config.toml
num_hidden_layers = 26
hidden_size = 192
num_attention_heads = 3
num_key_value_heads = 3
head_dim = 64
intermediate_size = 384
vocab_size = 8192
hidden_act = "swiglu"
norm = "rmsnorm"
norm_place = "pre"
norm_eps = 1e-05
positions = "rope"
rope_theta = 10000.0
rope_fraction = 1.0
qk_norm = false
attn_scale = 0.125
bias = "none"
tie_word_embeddings = false
parallel_block = false
init = "normal"
init_std_qkv = 0.0351
init_std_o = 0.0
init_std_up = 0.0351
init_std_down = 0.0
optimizer = "soap_variant"
learning_rate = 0.00651
beta1 = 0.95
beta2 = 0.95
weight_decay = 0.087
lr_head = 0.0336
warmup_steps = 200
schedule = "wsd"
decay_fraction = 0.853
decay_shape = "linear"
final_lr_fraction = 0.05
batch_tokens = 131072
max_seq_len = 512
doc_mask = true
z_loss = 0.0001
train_tokens = 714500000
max_steps = 5452
dataset = "wikipedia_en"
Each number is 128 + 24 x the weight over its row's rms, rounded and kept within 0 to 255. Layers, rows and columns count from 0. The size above them is the row's rms in percent of the matrix's.

# layer 14 attention key, 192x192, rms 0.186, rows 117-133, columns 0-191
size [104 113 102 107 118 111 109 114 103 113 108  56  60  59  67  68  63]
[[127  83 141 170 123 137 138 137 124 148 136 135  92 153 139  90 132 132 148  72  83 128 138 128 154 115 131 166 151 144  59 132 137 137 111 144 153 116  90 104 136 107 140 119  95 133 144  95 162 106 170 100 166 103  98 152 127 155 144  61 130  71 135 104 135 131 140 160 134 149 120 120 134  97 140 155 153 115 165 110 132 171  96 133 104 111 109 128 117 135 118 141 128 153 148 124 151 154  93 128 118 150 127 112 127 135 180 111 160  97 153 139 165 136 205  94 126 112 112 158 113 104 110 139 113 132 149  82 121 113 117 150 115 114 122 111  96 124  87 100 140 123 103 142 131 148  99 115 101 136 128 113 155 140 112 158 130 152  85 105 113  98 104 158 131 126 103 157 126  94 156 138 110 157 131 110 126 182 143 152 151 130 132 130 119 102  78 161 134 141 115 138]
 [133 133 117 190 114 141  64 154 134 132 154 158 117  95 105 161 146 110  80 115  91 116 115 119 159 111  94  85 146 131 160 153 163  94 153 143 126 134 131  72 123 160  82 156  70 146 136 174 118 141 119 131 115 137 139 148 159 110 131 145 141 132 186 167 133 145  87 125 109  90 109  92 116 126 161 142 140 142 139 139 132  99 117 135 118 157 155 148 145  94 124 167 114 119 182 113 161 111 166 120  93 148  85 134 108 160 118 107 127 104 166 138 123 127 149 155 107 122 148 133 136 114 149 131 147 129 144 146 122  98 168 139 134 171 114 141 138 146 177 130 137 130 109 126 133 120 146 162 147 136 142 136 162 150 148 119 122 127 104 110 120 134 176  83 111  90 156 168 169 111 115 135 125 134 125 126 177 139 103 132 152 143 123 107 120 125 149 110 144 125 143 153]
 [133 158 115 147 138  88 144 118 139 128 169 158  93 113 114 115 125 119 108 130 133 138 189 129 139 141 117 101 151 105 121 121 108 112 113 107 128  88 156 156 142 104 161  95 143 151 138 140  88 170 118 154 124 107 111 141 138 133 138 182 119 154  98 146 133 135 125 123 123 105 137 101 138 131 151  94 144 160  82  83 130 134 142 115 122  99 160 181 105 114 156 186 159 145 154 128 129  86  77 131  75 129 153 130 136 131 130 158  86 139 104 107 135 159 154  82 124 147 136 107 137 112 108 118 156 100 153 117 126 129 167 120 105 127 157 116 144 118 124  94 128 155 149 113 115 157 124 109  93 105 129  78 157 139 163 112 153 140 122 127 199 117 163 130 150 151 121 126 103 105 160 139 117 130 134 148 111 110 152 141 139 145 197 127 142 107  89 104 160 111 164 118]
 [122 158 113  99 135 131 102 136 109 129 115  93 137 129 121 131 127 146 104 112 118 121 141 148 109 135 163 125 148 158 157  77 157 170 103 135 139 106 145 145 141 158  66 148 125 174 130 182 113 118 124  91 104 130  99 173 146 130 133 124  79 159 111  98 144  87  77 132 129 118 171 130 129 117 145 150 122 117 111 106  91 144 162 168 129 110 106 131 143 117 123 159 129 104 166 129 138 147 120 129 107 112 106  92 133 158 131 151 101 106 167 149 157 138 134 161  86 112  74 125 120 118  94 116 160  79 152 133 136 117 142 116 140 126 110 141 162 135 150 121 121 119 131 159 126 125 148 130 181 176 135 113  50 139  96 137 100 137  95 123 147  87 154 113 148 152 148 105 111 126 140 123 134 154  89 137 111  93 185 131 117 115 153  95 101  99 130 133 121 123 107 127]
 [146 142 139 101 130 161 108 125 125 151 131 129 118 143 119 103 120  78 172 141 118 159 113 155 130  87 160 169 148 117 108  77 104 110 167  69 140 123 113 143 127 177 122 118 156 139  93 141  91 155 118 141 178 135 127 127 135 106 139 109 110 145 119 119 106 126 147 154 130 101 165 127 125  79 121 162  87 160 113 137 103 163 119 126 134 167 136  96 133 136 153 124 127 141 122 140 138 116 106 106 124 107 127 135 158 173 116 121 149 115  83 143 136 154 147  98 111 166 102 125 134 138  99 129 187 101 107 174 130 137 125 110 110 145 119 129 113 149 139  66 126 139 136 113 117 110  96 176 148 129 131  72  93  96 138 102 166 145 170 142 109 121  84  89  94 117 155 158 118 133 152 115 129 154 131 147 139 120 161 107 166 139 108  73 116 106 153 135 125 151 117 118]
 [109 113 109 158 144 123 137 159  88 147  95 103 110 133 107 128 149 182 147 164 111 132 111  57 116 145 128 174 120 171 114 156  93 109  97 110 112 142 119 126  99  88 123  93 100 112 135 112 156 133 158 167 155  99 123  94 108 127 150 193 117 101 141 174 136 105 128 123  91 140 141 115 144 110 151 131 155 136 127 111  92 131  95 127 145 150 144 126  95 177 118 108 102 133 128 132 142 139 148 111 123 117 105 143 104 139 103 131 136 141  80 145 163 108 109 165 131  96 130 117 146 102 115 130 177 113 141 135 153  79 124 150 100 117 109 116 136 145 117 120  78 124 120 103 103 107 139 100 123 129 145 115 130  93 118  81 143 104  92 124 109 131 181 151  53 151 133 120 118 130 116 147  94 122 128 124 115 130  91 133 160 116 145 167 134 152 143 129 148  87 152 115]
 [114 120 111 111 131  86 171  93 124 148 104 145 171 155 144 149 122 174 128 176 112 114 133 175 120 146 111 118 118 162 125 149 111  98 142  98 102 118 129 124 150 123 100 131 133 170 166 127 154 155 140 106  82 163  95 112 135  80 104 148  83 144 152 131 145 133 106 117  95 120 136 142 122 131 109 224 167 173 123 143 127 127 141 124  99 128 187 104 107 129 138 119 158 152 131 108 111 111 111 135 137 132 104 130 110 127 141 135 105 132  88 123 118 129  90 101 118 137 135 123 153  97 112  54 105 125 109 155 110  87 117 160 110 127  94 129 127 131 134 101 169 161 116 117  80  94 106 107 113  98 149 103 133 127 153 148 137 108 102 133  99  94  97  94 117 118 121 143 132 101 132 103 115 163 129 127  94 117 146 122 130 134 173 138 164 159 138 133 150 123 122 139]
 [131 183 117 142 162 144  99  91 163 136 122  89 118 130 165 139 104 108 123  88  99 102 124 130 175 116 118 121 122  84 165 120 119 142 139 107 145 109 134 132 110 123 171 117 150 127 102 134 138 103 100 125 163 146 124 140 134 101 121 159 110 173 160 150  88 142 151 133 168 134 148 134 151 108 127  96 130 137 134 128 111 126 100 104  89 137 137 129 135 145 113 107 146 158 108 151  66 122 102 105 154 125 146  92 129 151 151 141 117  91 105 133 154 114 148 155 144  80 145 135 150  79 107 127 139 148  82 116 149 113 125 136 125 171 135 151 123 124 130 148  87 103 127 155 136 106 118 127 125  84 119 127 113 189 109 126 149 123 108 138  68 142 167 111 134 132 111 119 105 107  91 125 127 151  99  82  87 168 166  97 144 109 134 104 131 120 162 196 128 134 159 105]
 [140  84 137 131 119 149 153 116 118 132 151 162 112  97  90 128 121 110 112 107 102 121 125 122 145 160 126 145 109 113 164  84 100  99 118 120 129 156 121 142 127 122 121  85 146 164 131 118 132 136 124 142 125 114 140 141 145 125 138 155 122  76 159 135 185  98 133 156 169  79 145 137 111 155 147 129 149  85 118 129  86 148 184 126  98 120 154 146 105 146 148 100 141 113 126 144  87 146 148 161 124  80 111 145 142 126 172  99 149 130 130 107 154 138 109 126 134 127 146 108 136 175 163 103 145 138 173 165 190 135 134 142 117 130 125 151 120 136 113 149 150 147 126 210 159 132 136 118 117 144 116 118 122 171 117 152  85 109 119 121 119 134 111 146 110 120  93 107 153 141 132 105 117 133 124 153 130  94 124 149 126 188 113  96 134 115  39 125 122 152 126 116]
 [139 126 100 162  80 125 150  81 111 132 150 118  94 108 161 138 111 133 109 155  99  79  89 117 108 135 129 150 104 142  99 112 139 131 122 122 129 149 137 112 100 100 160  88 103 126 103 106 126  89 123 111 137 135 134  87 122 132 124 126 155  97 135 102 169 107 112 129 116  98 165 138 118 106 128 164 123 136  98 154 122 112 146 143 170 152 145 124 164 109  98 124 189 137 148 136 110 112 127 119 120  88 140 109 166 163 125 178 139 144 140  69 146  98 141 129 158  99 102 169 142 136 132 141 151 108 129  58 150 161 137  85 137 141 137 130 125 105 110  70 129 129  96 169 152 146 105 114  99 148 136 134 128 153 111  97 141 142 139 129 115 147 129 112 139 131 163  66 127 112 140 128 152  81 141 133 162 109 133  95 149 125  95 134 143 162  80 124 125 117 140  88]
 [124 138 109 102 177 161 114 181 125 141  88 165 162 145 133 157 169 115 135 152 121 131 106 121  88 108 132 127 115 133 187  80 138 135 106 124 139  94  98 103 159  90 155  92 129 172 136 137 153 118 134 107 147 138 135 131 142 103 135 123 135 121 136 149 129 171 184 130 128 118 120 118 120 120 174 130 148  86 101 115 140 130 162 143 117 145 111 113 131 103  79 101 127 133 141 139  96 126  82 111 145 158 138 112 112 129 136  84 149 135 175 143 113 109  78 125 112 150 129 136  97 135 120 106 121 139  99 122 147 164 164 144 112 133 136 131 103 137 158 109 177 114  88 156 132 149  66 111 175 118 168 143 143 146 102 125 108 110 133 139 104 156 103 115 129  79 110 143 161 187 142 106 134 135 148 133 121 162 144 171 163 115 131 131 140 115 156 136  98 128 115 139]
 [149 126  83 125 149 118 143 151 145  85 137 119 116 107 123 112 176 119 109 132  93 117 106 125 101 130 126 142 154 125 122  94 133 104 140 118 118 127 131  75 142 128 126 167 106 143 112 104 134 116 138 109 141 195  92 147  92 113 130 132 131 125 128 131 153 138 147 142 112 128 140 111 145 112 129  76 114  96 124 129 119 129 159 160 139 105 155 112  92 184 134 103 118 109  98  90 180 110 122 146  78 108 161 138 100 147 110 156 148 179  90 168 133 197 108 140 155 157 125 143 136 110 112 110 128  72 164 129 145  78 109 140 119 140 138 115 149 111 110 114 124 115  92  84 114 166 131 114 116 165 156  90 144 128 163  99 147 135 108 142 131 114 177 161 138 109  99 127 136  87 157 149 136 136 148 148 134 102 154 133 129 133 160 121 134 135  87 118 145 128 151  76]
 [107 101 117 124 140 144 151 171 102 132 148 163 123 134 110 142 141 119 100 106 103 121 139 105 131 149 146 127 120 103 120 163 164  97 148 161 124 112 127 134 112 140 119 134  70  96 147 102  68 141 118 155 139 182 120 152 168 129 108 147 134 106 186 129 119 115 149 157 124  90 129 156 126  89 127 127 167 134  93 137 157 142 165  95 144 119 114 155 117 119 112  77  69 138 161 130 136 122 164 124 180 108 162 139 100 167 108 135 163 101 104 149 137 160 124  71 144 135 138 122 135 126 110  98 158  87  91 153 129 108 112 152 123 152 132 150 154  97 136 139 157 143 116 153  94 148  89  91 165 106 126 125 116 146 131 134 114 102 174 127 164 149 109 126  79 123 104 130 152 150 128 126  97 110 128  94 141 128 133 123 163 137 111 126 160 121 108 108 152 170 122 115]
 [130 126 133 134 150 116 153 153 163 134 125 131 125 105 114 136 110 148 108  90  99 103 115 155 148 142 118 123 126 120 178 102 150  86 162 189 134 102 160 121 115 141 111 125 119 157  91 136  95 139 117 131 127 120 123 169 148 160  46 125 117  91 164 128  98 150 111 150 136 105 119 146 136 125 125 123 152 143 137 135 132 170 149 105 157 130 143 139 115 158 151 125 117 133 179 127 154 125 126 115 151 120 149 140 107 149 112  84 178 144 125 138 111 126 104 101 184 158  98 116 135 117 143 114 166 107 133 124 135  94 129 138 145 154 138 162 132 104 107 127 129  93 121 140 134 139 109  75 156 159 135 168 128 160 112  92 142 103 117 138 158 110  48 103 134 123  91 124 105 121 102 136  98  64 134 112 160 114 120 179 153 115 128 161 149 153  95 106 113 155 137 121]
 [143 107 148 178 123 109 108 124  86 130 148 114 126 109 136 110  84 134 127 111 161 149 174 165 125 102 128 110 165 118 147 118 109 106 142 117 181 141 116 152 124 124 118 103 124 134 150 145 169 109 130 139 145  98 122 137 135 126 161 120  90  86  97 135 125 103 173 141 116  70 144 141 141 127 150 170 105 107 132 123 117 122 156 114 144 142 143  86 133 120  92 101 122 115 162 100 159 115 137 149 112 165 143 115  94  88 132 154 143 146  99 116 154  57 146 104  99 144 104 137 144 115 175  99 167 108 132 149 151 165  91 112 147 160 120 178 121 116 145 169 153 164 121 100 118 163 130  89 147 154 148 125 137 155 146 112 135 100 192 112 126 114  79 142  86 129 160 128 127 143 114 151  91 100 135 110  95 121 156 135 103 145 132 129 154 130 132 115 144 133 130 145]
 [116 136 111 137 160 142 157 127 156 126 130 146 118  95 102 146 152 144 144 108 100  83 110 135 139 137 117 126  91 113 135 124 129 141 164 141 170  84 133 107 103 141 134 123 127  97  93 191 103 157 131 144 107 153 122 196 154 165  92 121 145  91 164 121 149 124 146 127 113 105 129 127 125 140 151 131 165 145  82 122 128 154 159 110 120 127 133 156  82 150  92 131 108 180 149 140 144 141 112  85 175 132 172 141  94 143 119 110 140 100  51 132 123 134  76  89 194 132  95 127 135 120 150 107 148 118 130 116 113 148 133 122 141 175 122 137 159 122 127 144  98 139 114 132 116 144 130 102 132 122  94 125 142 154 108  94 139 101 143 140 169 118 144 129 151 130 103  88 135 114 130 122 119  93 141 102 149 148 110 152 122 137 133 130 129 156  60 130 135 164 135 132]
 [128 121  84 132 115 145 177 125 121 145 113 138 122 115 165 115 121 107 141 112  87 109 167 149 139 143 116 123 144 102 153 119 157 137 132 131 109  98 149 134 100 174 160 101 107 144 114 152 109 135 166 106 124 127 117 164 134 165 105 125 139 100 132  90 152 161  93 135  92  87 106  99 168 148 129  98 172 158 120 115 136 128 154 101 159 129 150 114 119 144 115 160 144 178 112  87 137 132 109 105 149 134 151 160  90 151 117  93 156 146 101 157 135 163 113 102 135 172 108 106  91 179 122 182 187 139 141 111 167  75 113  86 120 164 149 119 117 114 148 136 121  69 152 112 154 129 134 129 129 137 140 131 138 120 120 118 143 112 108 131 133 110  89 153 164 140 118 123 126 125 115 115  97 106  83 101 124 138  85 147 110 126 138 115 142 184 105 106 113 115 128 120]]